Weights of a small GPT-style language model, trained from scratch on English Wikipedia.
Size: 15 layers, width 192, 2 heads of 96.
Training: 320M tokens, 9766 steps.
Each number is 500 + 25 x the weight over its row's rms, rounded and kept within 0 to 999. Layers, rows and columns count from 0. Numbers have three digits each. The size before them is the row's rms in percent of the matrix's.

# layer 8 attention output (transposed), 192x192, rms 0.179, rows 140-191, columns 128-191
106:494470509482466470493508494450489487496489500501459500536547531499498491455492493524511512492501516462511546500542496531525476487520446539446500542502533510492531490468508431478469532512497480
104:475518469523524484521464472500527524553526505515525478505519484488484460506551492478469495503452512524518516484473505467478508567481471520493500535458511471476495503537529478513507506514472511
091:475510475523568483490478503513552526518501451454493514505497453507496495491519502505497518499519510485464494516538505504464433479499472488483534494514504512505513491539520477475518494487539466
099:552453514504491470507473456457469500483498493470535495497517495545507500495470536437486502487484479482532550493509467477481542469477441484531525470495492522475498506512498464477499513492525502
094:496548530475496451485537515472505490507507451478499537491493523457524485462540517509444502488474494522510489551476470488504511505524455499504502513489537472488498480475510482541500472475497483
094:476557511504461542481488555467529490504521479435426518486473477465478517462522525490460445466505517517482499468511504529540491470512481494500510487500479542490498478504538488511502491446482488
101:537466504509479476464543482496441467471504526524485495479475509512495525474514473554465498502515506536526502518498498510549546515522503508482513527510437482476515512499508481472477541499521521
091:523487501493496504499557472490530511479502527537494503455476486519469496495463486531534547533466507518502519518520481512468491510523532531493459504488485524520462468516455527460466510491525492
090:499459503521460475491461506517507532489529498505463464505495452526501502484495507490477501485501543504481539474496503533482449469512491529491508498528486451531464492526489437502522492508480527
100:500473520489495470474520483462485489502463469506516481485453563510542471495507523511506476514468506510528487490506522470514492499486515531486457530507486521497515504500481475479442522485461517
100:495473534473521524452508475491495509487472471481520481555523497473499510502519492490465456502505516486536511486511483523480510496552469471490490509517491445530523527472506489480506498527513491
103:475493508523505574476496460492491507517452481518535515487489529478478492512473513480525503506533491515522479516532489489519514496511496461474487509499463502481482499495519498509451505503518509
090:524466509484473507479498519486531541486504478539503471534479497506482544504449516496460465532538513472503504468478505462481492524507500529476544448483521490523534489509498471524505480494455513
105:534507496468509455464508501489501494513500504506482535498502509513529489474500469493452506505499486572529465507510514486526485496497503497500501494484456501464512486543507522542474514542479496
119:523514509487472500529508505523545502473530482472520515495534484561508444483485505509511510521522474488470511538487516537445507484514473521544488524509522543501530494516495506491533487497522515
104:538449507557514468528469464477489513447494519502477486510490469476470494526502495472523533476538471464504480477495542475501473528514515496452490522475511470546580521515543499508518445478464500
107:476517490503501433498478485497472512466493500496546503537478481486474536489514501504504491516501493521516537509472539517490494506495527546482547449475471502444477485499481518501531477479483532
094:516491535517522522477511454465519518473495483453492510527509512459449493505477481455515483536528492499507454473477546514507469493506527453482493511486472506535522519515516506533509514464485506
087:455485485480487485478520477532452525486508500495516516498496463516524529505504431500502494512506545477501460505522499456473440489558506500508444531497512491543509484506517531519498478499519487
089:495534459534503464479547480538495492535471541526510499488498495519489501529488500491504455483509495515495540474517454491484547477499547547493511499513479486506477496470519461466478496514508507
098:500520482510493468484492523483490500500475483472535523487528505474497556473501474507500455545504509512512475467480480528506499489501530512515504517480501493479523483537511478465501467501493457
093:519519486513479496497483468518513523534494541515499542501474546551502532484500499497505480459538501468485490517535500479471536487496520487441429488493501490517501509536463479535470502476511541
099:502507532519510517524508475452488477518493494510502455557523527531515527505483548492505542495518477530476464464461487503536472481489484487476507475539494487520504509529499481529518505479505526
102:511462527536468464499491511539460484530469483489493506482543467530464531529519530494513486505514521476517532516495512558475479514525474467524491433456500519484484475490506521546531482534503526
094:514538496503514510487455480511491483435540454535516510523511534465503459510521497481556523502535506561526493473516507460489513500472514548459509481543481490497495507490487509475486522515528570
097:509524490498495499496496510486496499520528496461459512543551500489491469522516487525494506480481460510506478520469507519459470487569529490446483479485505509494472481493473491489482493507517464
104:505475524468468512510525471467476458511528539517497499515520449503489491504542472500502520499461480523508517497522496516540505506498501470494474526462460471491493498489524503504558509524558507
100:550484528567488508509535488474473510504468528460461475552524492500483521458490497496514547527501484477512467476538490500515545502510505492528497496476491462524487497493490467475493541530529498
109:511516532526463491479523492484516509543497502535486520479511427507507502521480502512502456523537468475481480514520507531506510479493496485485509476481462518475432469486507464480482516504528556
100:525509523477509499525497523512463501503491502448498502518482525499498499519542503472479525485483460484508486543533547489458472480475476535524466529502508451507471479500493538498493490468500494
094:530483499477525522519499521508488484485503493480492505488496492489473513504484509495443481510483528516491528502540457505527499505533517488527487522487455502489518477495473501512479502519513495
102:548510531510477485503544496478492501468515502532514532497511504492536500487492477539507532482513466525490485532486529502481517488493533499485537491483493487464473490496496502548506479501524497
093:505501480529483534483518556461489497549524537488498461468530519518498509510423471472517515539532510438489544424516500484471532492474491523500499487533458517528529500496533499487503503516535544
099:537483477539451511516474494513498536459499482543525480533517521484509505504508474466504487503483529513505561517483476510528512533512445502478477513545487496457461516504483500518511461480504472
102:542500507485512526529515479485501522517486523466472485489465514479547517463489546491450484530501502521454481482527515496473521479486570510546489546489465475526525532493515494521502507489566491
086:545486525493456516488497548518495524494459467505467536473512517519486526502517477487538481458514507501456529525487471531501530510472525513557492501470485463521464522509518515472506471456500543
098:493489532507491513441510510516521480557507546524485483474493473478497499504495487488476493501558501461504500477485531494478477492514493530515528523476492485513461504472490555456502460514478552
093:519488538493541502461506487469521482531498531466521523482538450521525431498510495512512515519477501538501509490501505491488502471497508510475533511534512476523478523512492455535490506518508482
108:517504514494477526522533506490541531485499462498527485490484493535481486510531499522486535533482496489500511475537490483485468513460504490479582454484545494527494550522514506503551514481499532
093:487522499534480489460515504470489459544539521464459525466530477452476491507492507508524457505530481518510460466486526473522516478475516479480489490480470538506516497535518473436457508528481515
093:510462525486513499501520489498552490491482496508462516502456536512500512477524502484518506484513451448472510480536512517468491454480543512512492451487513484495518516483543509504520501490465527
100:505488494468523533465502514501542493484491425469478468523515471543504518480485489501484481528468467521518505487508489499507511504483494501499529522514524551505524531478530484491521532504526466
098:485505488539510491498509492501496516478531439537512495481520487514515527530469508509504536492474510510515531470492510486478505441465510485507509491514538525462469475529491489511506455517505510
093:512495462435487502521466497516485492485470501487505496508489517502496504470471533469476504552508458533500472513491525487518518480460517457543503524497473499499504481470459478471456536497523522
102:461515501547519485489482511479534528486513500488493474490511488548500458476467457464521497498474539476525541452480461521486494482489508506497511453512488518489454505469538499541464472513561466
097:505482560496453505476494493475495507502491462528520507520500465520490544489486520508479476488508537521519538482516513519556505511487524468494526491446514495496467495510494561511527509486504530
093:527466486482488534531506471526514510518496563504495504503510475515534481494465504449498500485515534480503531509539489496490482502518503480547421535460491522545476529464508475506521512510523490
105:538502509492487522474507477461489496450478484505473511492480492520490496555492500501506448510501487520487518462522480504533505511521489478544459559449501523490516483469534509509556507482475533
104:489520516427469509466466483504522522520540465479512531461493482542522507472513559492504510483522504474530478529528523485511480519482489533495463483506518477535477496551500483481522498483495474
095:495518495477523511495471522472506475470525549516487484485496522513474505485509527510497566534479466511511504465487488486514529503505485518501528499532451499493510475487467547470501490476533459
102:508505479474488455506503460497521504506542506561531505481484530468509471479499478502509543454457536495481484496505510485516521485456519519506445465497471481519487487544490520522553476489542529
095:479473469502485494507504500568503497499499506528498488535523512510530512505482554500519472506515501542529489519497513479492450514486502519450532515546518519476533516487479536478471510525476529
# layer 8 attention value, 192x192, rms 0.136, rows 141-191, columns 128-191
102:500519464480516501483520492513518490500482483556525456532496506534486482456505579473511528524515514421459488513529513521535490481476494491475491479494466516535494463540521500475468515508511505
092:524545521518529498454534467481531467477462474517490525544500545528476500474529490457523517490527501508519503484484543541487516501477508468462500510493476467520491518530489505502469466516524531
101:470461450472470505466495479506508515492507493511528517490515504505459509463495518546477485481504585495533496465506510527474516467506495516468499541454514473502519506521482507536521493496477492
093:534488489507489550464508506446498524528483533472441479542469525544485518473489479517470523519555500496484480492512532512491510486487526445514455496514485490541497515470491508489475519482500485
095:482524522495524450519502464469495516487482533493469505526490519491502486489479491523519441521532495469524494543534517504507525467481453484550494538511525548514480483469572505494504491501501509
097:495449498459461500498499480516507484545512506485525473489481444495507487494474525526495522460489515527504529495528509474505471489477417566496481526471523517482501504502496444512544552489480559
083:491512508452454498543465479507529519513532489487489468504511505551460508488490495502479538497508508549493495560497502507467493483510515510483491484550517500476561510476480500467512516468540501
093:506534500526561512500549504467470481438487451504530511516524490504498487554497496482481498489501504498521505554532542467519513531521498518528460497476474505509504508441529475493551536529486506
100:519505476479487572496515531508460488500503502517507469481471485472496518451505528479495487513525468572474470491488504501507547491561527484485509490512497509490528467496542527508495498497524514
098:472504516518529475515505477516460536504437487548450503474487479499511516504530477508514515540478520510457488529503542518477533483492512511516507435508507529511486473530522542535519485529483471
095:485502485454462459492509491489456485471485530509489499545504535481514494518512538495510526499529473529500485481477506513491541502492537538531513507493549503534488501536500477499530482520501449
091:481488456534498519452505512506488480468486489494528536492521506527512473504535516511494492524523509516485481520549541515492504508528528515532510492480479503453534513462515550503502488516468559
100:515444531518519492490515532537506466537487482440505496518477472486500456504487496494494533466473468480486469524528498510473502490508470496494490453480565519508516480481537540532519546505504551
111:513500427504489470505518459490521512496602477503518553536460524512543510471502491512498477465514518553497491494513482500517537494480505506452488490495512493541509539538487516526473442474518483
102:485522489461495482551501529490497470501476484507508522485506444531515470506453529481502473506512556509513516528517503479455502509517542502523528472459484500482537458487521508507492500513520523
099:494490481532510520528503502508504486523483499543459489448484488475504490509500518530476508567477508522514498480508524479495495536528476515526550468526483479495541526447502522499502530477486554
095:466483489505476473533521519531483508482489493463462473510464479487490483484513518488552483520543571539473458490519474452539517453527530526551512496527523503498452505481551541496465474494518546
087:585486525546496514513445507483475460488488508483501501476455481445515507489508475529447488501475451504490496511508503507507483519545534508510484469515493503502493485493513504532486499528472487
092:494472545441491493467506481535501516509470516509514474526476551477518533539486501497519521509555482542504480448528506555465505517483457473470495466509502515493498502517491475498519528541535517
092:525484566506496492497523522502510499522483507498486520489472498492497497514462494512508477536527525502492536508506509513457495520522490463502515467534488526529427498515522522465485484502496518
095:520483467442504528483509516550492507498494480478518517524505482483495477452529522485469521468514495507494485524505471498543474523500483528481519490494461456510521483478488498504473569521520453
098:445497502501503463483506556553493524505503483474449490464474531509509495508492523489506514547505515488489505524517525488478489517525568500516522495514502500486507514488508515467477516546514525
100:476553508495514494494491505506487500504523493519538528479521511481517534513534512511482462515433508504507488496489466475506501509483488486477495499528517476512530527486498517500518515486496473
092:482468503533517478514489455506476508467537531519482506468486494463465434510487441481520565515511482518508452522458521510504498474521491505493502448467464491502509473526530491525520518508511497
091:492515517486478481484483485476489532474522505491525504503472506546493497512516458493547467518508481496486502514547483501509485502536484468465500524534468500480512492498482504517471495524484492
100:486459521485479493518504499490473509515506529525468489473455493494471540472490521522501536508486534462525496532451525516524493492487509557513508496512523533476460500520480469485483529497414486
099:452517488521419471519494530512503521501469520519519513527514491527473516519512496486526506502471530551499518531492527467488524481492487489509522523475501498548480487488528484537522510493504512
109:488527561450483506492505503497521503500518483516500504505453575492468519509485494479490498459502505536492467501484522479476522525461508505512481507522550517480516473515489484507512526512508493
099:542533548538520526531516483451494491497510500466438481485484498476521491468494474508517506539483472500484523472501466501534490494509480492506517514493559525514503495507506449507463533475526513
092:508508528490503474554536463507510488498514486490500503489485530498503505478523498486494511487497468514491483496521568511495549534473482534497510502530482520476500489500516490510570505542482459
102:482488468488441489477491527495463508475509511502473510522500496494472534525454504508466521516508456526544529514503488464506543519507489517477548476484495509521495533498471483472487519478465535
091:501462471519490491523509436487542526452547531514518522498539547500495522492488515508509471506548522548494557469464491508505477518500493445505483488529511496533550511508486483491491490508483492
098:521506504515499545507539476473483556487476494496471466486509462489513482514520499519492526500493515504487530527503476480489488510514527543457476523481470506527487572498448511515482497492528493
100:491526481483467550436512521477485492508525483469484495480470499514523526480539479476492519503492503501480489565494498500450506504494512507518563484547535523511492461537545487482482501527440457
088:487419499518522511493520505499515486456513514498507488535486496489464468473506471523475490469494516465486475463534472500549515500498509512510448510493544493484479547498480501519499491553514523
101:482459489504516495517524436466535457477501549505505509534471545499502508477534488488528491471524508514498500473519541481507475502505537474513484484522491532446520509515507500461492508500479483
092:500476509509553496531550470523503490478498440499471504522440509528519510556471518470493502487502486502503516521498510470471521510511521531489489490473483540512488481501524513455505502500471497
107:470505488480558489438503499428479522500468481515503484504530493517500481485514505483506485476496527528487466515476512522482480469498512510469512508500498453493508521472492482512492498473509537
092:466460521460480484543503461478496483524536536524514497531450492490519519488501519504554488502535523496563498486497505498489476499464477456528495502510515495499498456519525544449497491492500539
096:502501485475522506519528552527536493472508501487516490513525544489477512476471481480508518475497541517464485494500519523464512476508499504510538455499480501487488447521504481541563528503471489
095:501522488543505504497500489512512520445530523520493500522510558482512550486492474505517489525463547436480504479546531527520512535505462502531532471502468515509463512551522522487490463425488484
098:517505483524469509497509489515489473505500461486521503515555502523480508524500512494476528464480499486473499519466535503489464482495476507448526492496493502533524544555474534493496506451520543
090:447503482526495510502490466490508531533494499506480502515518443527480503505521482523488536475500506502466468477509518524526515504496448507523477486491525460494495523511525547494513488501488466
101:500485483449535501511485488491522534521461474539517498547490525522481503511501524507517524485483535510457533525488473491453468533521494462519463511499516457520567514511479503502477522501474496
091:449480501514523523541524509545462465518504473516479503486497474482490523478483476487472514520453552473458485522474467493460493447500472535512540480526526523483513538516501498479485507522501509
090:517480473471486455525470505498490487501465503493536513475501484524487499497516451514470479483494514505481490555495478494497520484508498503481479502525518549522527478541529493490525499490495489
102:482514501535468464473512511507478505511552510511503523488524507506499509476464540517505454437495534510493492523497539497501549503489552571523522530514483522519468502519490476482476535498468520
108:479496517475538481484502518458516485449468523535506522501477529486460490501479500526444481516481511491455490523500529506522538534459509526490476454485488483491510503492525495519531512509492521
095:452471471503475486498517488518506546527517498487476502527507499518490495509500501514513492497520484538491541462474482496457464502498472497481509488478489516483474533464489517481502490522491521
098:525498473479508510512549551518504496508503522525481474504468511488504545471464572506500526469519469494531534501466534530503530521506481511460511498487500491504508480466496524493474513560487542
096:465521503491457510495485481524509443490512493487532550481502477500492434511499452494541535502483498526488443430504473489519505457521504513531480489499478500499498490537503494449480541490512471
# layer 8 MLP gate, 768x192, rms 0.197, rows 0-36, columns 128-191
084:517514481490540454495524555501552543523451493513502545509513496505479496478544479485501493465454508517504528492488489492492508463471486510516481489450504506485501488494503465528564487491541477
109:524524497490496520564492462485506441486541480485486449471527491499476543491495527525519439544514512509461471466514511485519495490500524466468529490512510498477531515472462497453516497504502475
122:500500523533487492510501521465550525480473500502506473477481493558526515488512510515496495480565501510483484472495488510470473520497498525482569473477492477502471532463479501498512490510491454
101:520502518482510482511519505496499520523464558492537497487485501495509455483475524507523482442549496493476527449533482504495502477450472482486520469496491481458480501487456532494493518437483501
107:483504453522539493503488470517488520489526485483489489514510511495485522534485531500513496484511505518526480516463501468485528530469554476475474520512497537494511489510491504473497512484501463
084:519465523533458504484500519488554465501499476520536490474519469469526488532485494424524520496481526456447510455470461496493527486489492486475481541499537516480505516509490483469519454496525443
112:538522495519524480532478459478512500550505497468442504477489482543529518493536567515522509501477496448451507442506512511526520486470525483518524525508517516518465475483482526524517512496487437
116:475455476467516461519450493481560516511509480508501483504524479525491504508517543489469538485457501514493488486562459458484545451516516512484507455481494509476468517493534525486494537529504492
081:515541485478518467478524495457491495507499496496454493531538457482487482507496437542463489501566487494486493474479527490482493443493521499487480524507520510514526489516465540490512557501485482
099:511532460473495464490488488519532544513501526493483464460476513517466480486490474460468507475512458495528491465456503514509494492518512494533514482517488540515502453514543496503518535514486493
099:528528516506530546526495550533525475497495454483521494486519509451468539546457473473484499484459489528530479509466499511506584496508482495569505529487533513509520501498475524501519495507542469
081:484501507522506510493537528498494503493477478484466487535479496483494524518499483432471556529487543511498526490499453466512480499483494510491494512490475470523502563520503472504471468499519492
087:455479434511479552449535528487522511503501503499496512507480480488478531538466476536472522493503519524523520497503514496502526503508521475472472502511472541500499529521466481546501504477505495
112:449516501523475475510522496477516513499507523554489541479467453455483491524512522537536493510519512487471464465480532479502514498529538546528498491524568522487453490457493506490487517463491502
108:476477511465515482500526518521491500508507527505448524506507552520510508499484488464510451502503514510539504462514536493513500475508477500492483497512525507519539507502514486441530512560513473
092:453452474538541479539512489455543502512506500543531488527522483486460526499484502481517507524512442497506496530512503495458538500513530484476508510463497521498505462519496516479500487502507509
112:485491478500478497503448512538520505463511497501551504500444480508473502511542531474529559538491519529446506482493476479469517505533500458467502486442508496490515494505497500486486496510523513
109:514500479518557508487494487534506507548502512499470509444495497491523538505490518488555525502503511519527498496490522491500492452505511516473520478481474501499478523496486521488462528540475511
093:474519449528548503470447470479515464456510489463505494509511550489544527469524534523508484495498450535531524486487453512474488509483479503505494506444505536506500540531517506476516476510487485
082:485503534502528494495426511463504457489485506519492543491500523497558518464548494502504497501502485491526495501489510529505494467515486521470533467592520521485483480487533485506496497477542489
116:523507489480468519492494526468479493499549519483446504557493503478481468543515510488480493521509534493474517569506522512454481462471463528496511487480475522510506479477502497504502479516502457
095:506443513510491480497509430493559467481458474528479496485483483550527522435458506514460496477500519515485532497488512531478504519522503500485455496463471514472472468550509492472514511504496471
103:433520512487511488513523509482496486525550523478519477504464479552478523501491492519504509500528524512515492487510508488521456552501519511502489563426487478512514485510481511490491510502507491
111:488491515515450511503529519514511524525485475512495474465502519481490512510448514481508508522479509488498523484473485560484532490480506504513492476507500505511548506502468539464506505497483454
111:478541460508509460537523489513548526470498521476496517510494488515520546498492480520497491483484461539453482517443498507494543487496505462500514471486486533510529517471459526507508496493497474
101:510507524512499518502509507494524536533567517516504520492521511532512521479496507486480490527517523472510494511497582459494474501446511521516516519506519473525521519429497501519566511491512465
111:463515508505473519534502481514516520509541472485457499502518491526440537500518449484534495532478496481515453484499507496500456461480500573480489464499499506503547511536534499449536511444568512
102:453473512539466476457475497459502516478485534509521485521533487487483474476475519480542470472507507468516473497475517524456510496487469467455533511466517500510486540513460510453497538481459497
108:479500505541526517513486507526514505485551480523518497471457476496449506507508498531465489474499526515519478494539482485566476482506509519480505478500494463484503472519493458458473460473473531
109:470504528506483478514490489488505486514506465533463486539481465511483465523488484506475503478456493533442474493481467488473504506490459479466485511501513583514513521480491509476507497495500492
122:495493461475522510503533554492499525536530469502490502501510561495516537511508486447510492533485530495487511495474474501490531498488495480509537551513461477502473494487493534448528465539521472
110:463514481446526427506506495496477470536532484466467488469486486481490497457543534496502515491480519524517468477426495482499476512527465542514515515498523508525479498496488460508480507486507447
097:538493512517506478520453542532491508495538493463482544465512507505496501478480556468481490492499494578479502471497512518513453518519454487512471514451518518487535517527478503484521486488551498
109:493530535523495485483444503487507528491505508461490462514511508518482519520491530480499516482480509500511475519484504530466526502515549466514519482506489514485503522469504546520478451537479529
094:531444481523517474497502487477524475472494549505506527509547484509467537499527513513491507521512530506454532515496505524496522526513505506498464497468556482534503539478546519479520480541509503
112:534512510552514531521494532474520490449492531505494513512543523487498510530508494483515483484476492473522512497528523466517463465487446524478502496478513491493455493452490515494521505493521485
102:511524504521493496493520470494522453443476485483494511498484511488532518482526532499493528519524508483493487457439450512487482518510500483505478540548480466486524504494484501492499536470502504
# layer 8 MLP up, 768x192, rms 0.187, rows 0-36, columns 128-191
086:535528469470496459459491505545486470468492527470511509486490524480528464561463479516506513516499507492536476488513494487504516522497513485503508520514494519485500502481505496479527488455484506
113:463541475482506509508484499484486476492472456466555552475529480476545452457520504503520480511508527520468489501521490517475525505485508476525514490474491485487503450536465507517482501544496456
115:514519527529481505481516464508452482500559479509532518443522547518496502505468481468512481516532532536544477525472543528521541476529515520477506509465518505477539489484468509531477508513495511
092:507493522482512531483504497507472476509471509486508476531524508524492499483497504451482499529489507476513500509511521511507508495459516506509499466438467528550517497552463537528539466493459521
107:506465490510497504460488542490530506484444433525472486509519553469509532532490518497470525482519505470521523520540521454511481519530522504507514546532497477488493497510484536487476458450452487
089:504505491523480491506518530493499475585508495509472513498503514493506488476495506565512503496479501507484498530496521488479498456491516474503458511463486486501504474450474551490497512478513503
099:460528530508440491484526469480524515509477481515475485530501528480527466456516569505509530496488475511484521493516478493521512509475488522515479499486531479464445494493450493527450526465465562
116:472493535507515505473498490511507491502499471465524528491503494489517493506467514506561500515457477512515507518502507467484503549490511503530528498488532524490534509478520498494518505569459492
087:458502522479475517489474486509473501506503515485480533527518511454498466518515480540478509450503489493537501477546536491535493484526527451475462529482507459494494508470485517530471492466484499
099:513504490494538531539540519504537547508505477502511494517503489464497535478500484479489503473487487496529477476468537502522488472494479502538475502438496524521477489458495494517489550508478472
105:467469435501510511522493519547484500539494498543472465529497505520520476505494487490479520523519522485484534502565483501458530496551546475509457505516491560461513487492486522480497526523516481
081:460471464492498467506534503530529507507498483484445496537477482517491518555462468521525527491477564476474539481465451490484491538473461495514497469528503499519524457487515477502535514496471481
086:516492500453471465503525497481502513469497489534478509513479497513484474523512529547501511508541487497485498502480520483505487534473538546526498516485488476528496499465499530461496532517500483
112:470509510499519505503500499478538548514517473492494466483482536463507547528494548501542500467481491520525538521479464504478500493455523469476489480519465518519456521518489521474532504537502483
106:531484562502443490537530442481525498497509487511491503526501500472511509481475499509509499517433490516488485570488486453491516478495482534548500581459540447503510508492475518501517509491552500
096:531469494551504533516479473513535523525528532489524487498509496516483500527472507508484481548473472492506508548547495477514517519492572480511529499442474519503507497541491557481508506528501515
110:471548545490461495527534500532516545533508495512476526521517495512488489460491556544520526467526530491487479517491499551532543485508487501534457464529497517490515479475526531470508512478497499
116:583532525503491479510492546503489478485526505525502514479517533502508483493494516530540483500522489543497485517490502488459508494530464484509535520454513513468508544496534506500544515454538454
093:521521490547490534504486503507518518532483498546505504496487550517504552531461457531469527494520498470448547519482483515530521479559531503503465521495508477540542507530506537490437502521531523
084:511544505477551494504507496493511526508507484511491468478483501505504513532472478524505508470522493483523494469478497529497518469486490516529456463492564517487513506469515474553506513477486486
112:495490534499554513531523492493483520468501490486496511519534491517528531499519546467463531507461493502510507484537491454449516447466507514551491465530522514473501497491497513495505523515495466
103:518509494444481488540479472500519522476471497530489488490456532547517536532491467502536506471520485436531510465475498524519502464496534479538494523498499524479492490506492498493510522517533492
095:474494501469506538491494517502506499545523498522503508478436540475505530498488501489460507540477496511494485468511499478539494487474542556510480521516449499488513474522488496527501497469518465
105:486537482506477458506537498469519502526504505511515505473524488491508516513482505508501490534504506505500535470456525538439533475498445444486478549455488522480519487496492528495485492533486462
113:495455483490536525521465535506487500493534497509532549545516545457524501485516531454500470484503481530530521492475495485474527495488499473507546481509515479494470526476506519510507541486554539
100:480484492507503504484516505456515486484520523479475440497510482474500532462525496473504487473501501473471471530488457498520545519507525515482498505476480507496435526467489498539500440461552484
102:506482526526505556528462519495506509490522443492525531525480500532497541535529500485470519507487525466515503490453520505507486529508467511530481477526493505465499535517479512526489485477456493
112:473511537518518534479511500533551494478491497508493477496540513477427497474518514494498468513505504488502515492490508471505533530551513515536522521517557494481471519490515500490504458458511488
108:522499497498467495483472492527510525498479528507498504501444464490516515520508482550465493513520477501478511509507495493545521505464524489464537524491509492471470506521473542505570516474497498
107:513482503506497523519522507521504496428515476496487515522506525536530556472453486477472481509499523549486497478529520495475484535521524521516523472492492477517493508520488511536517476485490478
129:474477442481501511539468513514500476503480490524508503509477508463537540475517474455502495506503464484483510492498526511490511474510468492512515513515501497515513510479503500467470466529480445
101:483540519441539482489513506515485549472487532492490463476511507484515488484521502543511485503513505495535484510505505472524496521510505509516505513510498518494521494502486538475471498513485484
096:483523497457501501511518543500486478455463507486538498539472510524523521511534467501494521523528463483490478528514531486511504531499467477495536527490482513503441488512552499463500521505502486
101:515510493491511507504491474488508500520477476527512539482503507540528511508469486438527509510440469460492474521497498528516483549468529488490537482485434477512503509481476476515482532481451531
103:523483445470525517520479513498503488473480489508496463472499462484493539471486492509490457469483543548485516482544469510504526502491489521469524511524480481494531515512520488533516501484532487
109:495505508476476514496492485457474542465492489506517496501531501521482564546505486494518496508507464521499466496462498463465495564505445497545489483502505540500490476525551508529474448492516485
103:513499518541487484512476487536488515503529484483490521457455536544496487496492487480511519513467515524559494494511432490507526521491463493520545515497528463500512459466511554470506464489456526
# layer 8 MLP down (transposed), 768x192, rms 0.0455, rows 0-36, columns 128-191
089:501507465516529509479518500470523531488496469490467472507473522495465506494514474499512528449500507539469551515471488553514544474481502473457518473546511519531500497522513445473522490502552515
110:501520482535486501495499463484465474500524514520463495486511495519525490546475512498454469496511480531536512506508518488487557529518515482522514521495509467498488518513487508477517495544449472
122:544521490468492534462485462501504446489551500523468502496467546521519518518521527458479544514525529480508483514495517540527475485507495535483470491464496514466483506470504502493449535537519474
091:501496514462500491513537503473501487484496446486482498488483477511495505483512497511485510530496524524488537512495507473467521540470483480477487491518466528482509491500504495467573438505481510
111:496486515510505499463474483542501529536490486504490520487484493516492510507507492496535477475548469496471514499521474511523500543541523528495492492489463472515524464480495501517523535518515478
090:488507499429524501516457452526504528527511479464520522518485537496504503513552529531492492530474483513494505494518560478508463542552482486537449499520497503523490496498441519551468516531491530
109:459551489487523490503522527494521483462526519504491520474500543535503474553517522532507510483460482480439439515519520493498485510502504501513495508451506511554486511501463506475475509502504463
114:510478521512498477501465463496520475484517501500506489545485528506470510453511493494489496483510507521498488485497507544513501463524519521489518499468513482497491547486482503509517507500504523
092:500496491475556463535503550472520468515505507554488463531467484523497494483518501503539481553470462511473491541495504522520481507483504513437502503510464499489482501514523504476482480457495476
095:534479497500500503511513487472493515508482487469498475523493466507501498511508484461480521492506501533503468481479479491449486472502513488505477476491503488500491488500443499507523505479516558
101:499485480533502493455505538529537519504475491510518498477515516488475454521521496470486496513472508511465508463457494479498513525553497548488498469481473505495503488485506462548489537496485508
094:464493499529466539516529460503527494532525491469497554511449504544519503462509538456518501450531494463523513508477491489542495514523492493481459556497488485484544444520495498497501463508490518
089:544517499491456527547465495484518527504506531510506487484505481512522473494488474493475514499452519513477467449526511495449534440504523481531507514473492496463516478539539532498507471513489486
114:493488491493535487484520501503484487481501471546485497489457505493497540488526508500487482476542500489444515485479522523495478539525511521519496485464471518506477524522483485521521508553481523
110:469493443538480522530508517515510514503517447504549457513484525488488448507499536495511549525480493506525508523505473465477516498525495495448526518495509530567481468505516493484494456524458473
097:481492480509538487494501496479538453528494542456484503532512537512477528491529458485535545506514489474460516496530449478512481502528449526509479506474508511527498510484465522465511531454542458
112:524548527508528484465519476497477444515482511481496486509485512460519492521479526500474503453533483471435544531534512550522516500498523507496486477520489481522492520511505483496508491561496559
114:509499454503445515482517524501511496530504498480488464525492495480481509512497475512496481492469445523494483485492468516492510463477491453491519503527548522527567480488542486517494445502512499
098:462481552509482511506498517533486519532541503530499513491515537499535485507496505433473477514500464455498486521499513494480511512535516522530507496456475540506495485490503502506486474477494518
085:431470488512543507473507493510479473491503529521498529490483498498475464508502501507515502469527503485504498514543485460513511454448467529482510503469481486473479507513507521478477480467484497
109:480464537522518484501502510503461477515488480514483502485534534499475569493554416504512530496507521444497490536495548517500498525478513503501508498525532478524519532543481467509509521518473491
093:518481508484504481498491499477469488486530534509475470545479532492509476466511500486512523462502488501503537499504468483511515499502484497487494514498468483510469486510533506518527501465507491
093:491539516542487509482517546514519499485481528532506422516517488479525448459497506487505487459538524528497527481509512500518495507450486527488515509482487507477508535549449508487494520509510507
108:486493501492520468558486492473523447486516504490532504516450476466508480494448500531496515485501459497517532485518490494501540510506524529464474542505514465477488507507501543502490470505528493
105:466484514486538530448513521527464541491513495486471496520501514481510523500481513427498461516479481513536449477510510484452502491469507512500487529497471534484473515531540495492500489518477537
103:479513512482499498460527469512460497535520499519539511535498470521459528519485515484548533471467449465493445522515530567466516486511520501525493514492492503487501489527461536517538488474508484
111:518524502473538531506508480490541473453508476485535501525474500487521496493491501528495522498501517522493467514549480505518476524489527509516469482499489472493519523514506537471467528494514477
103:479491490525470487458515523497525491514488526515534431516462494487498535531486476515497513470538478505517493527487440521494570501466465492480543495523477484486529483552528503533486504547493522
101:540505500504513478467497511514512497540491459503522505467534520474502527494475498493481452525522511518457485486517489516527506512517489506516504496507539556510504503461453542527484483467485522
114:490463516545488493483524492487516531497532504533485474498447480496504502514493494470518550516467489512520522471505492504480472537499526512560485471537498456453468532485528481471504504502509489
149:504506449468476494515483516498480517491501504504504510544485531495508512495524490456496505521481471502486460498476483496537499508507485465533501493494495506509513523501489515501491498533498438
098:496478482487484529522487467539494519512515533517475480535451470495510493522466488480502462495503503481505505554510522534515520494516534428498481477478512542498511502506486546490486566524523516
096:431519482490506496514497522504496492548553483456456496508525499518474498505476467493568505514508528488515477502540497488540533481478503531469458467541523468496508440473524486477542517525501500
107:469504501491493503503489502498498489500454464533522490483544488469468523534527505514517479479526524473485460491502491534495482529539483451491502535485487440537525526526487534544497497510468476
099:497496498522504521490553493536495428506496510476542531511545513493490487517468507493439509515481503520483494531480487520478494525468489486539500513502500507503500491501502484484480454491516528
109:475513488508508517462480502483492490476560430477494499493509487470527542529519441533521444541535536526476455529463479516509495472538522533550503490505501521521489531491509506457489508514499508
101:529538509463477548482482532489515508489546470480476496499479509511473533472503513493482526526464486485519475529514501507443498517511504532469556455483498508523455505481472519511534513507487512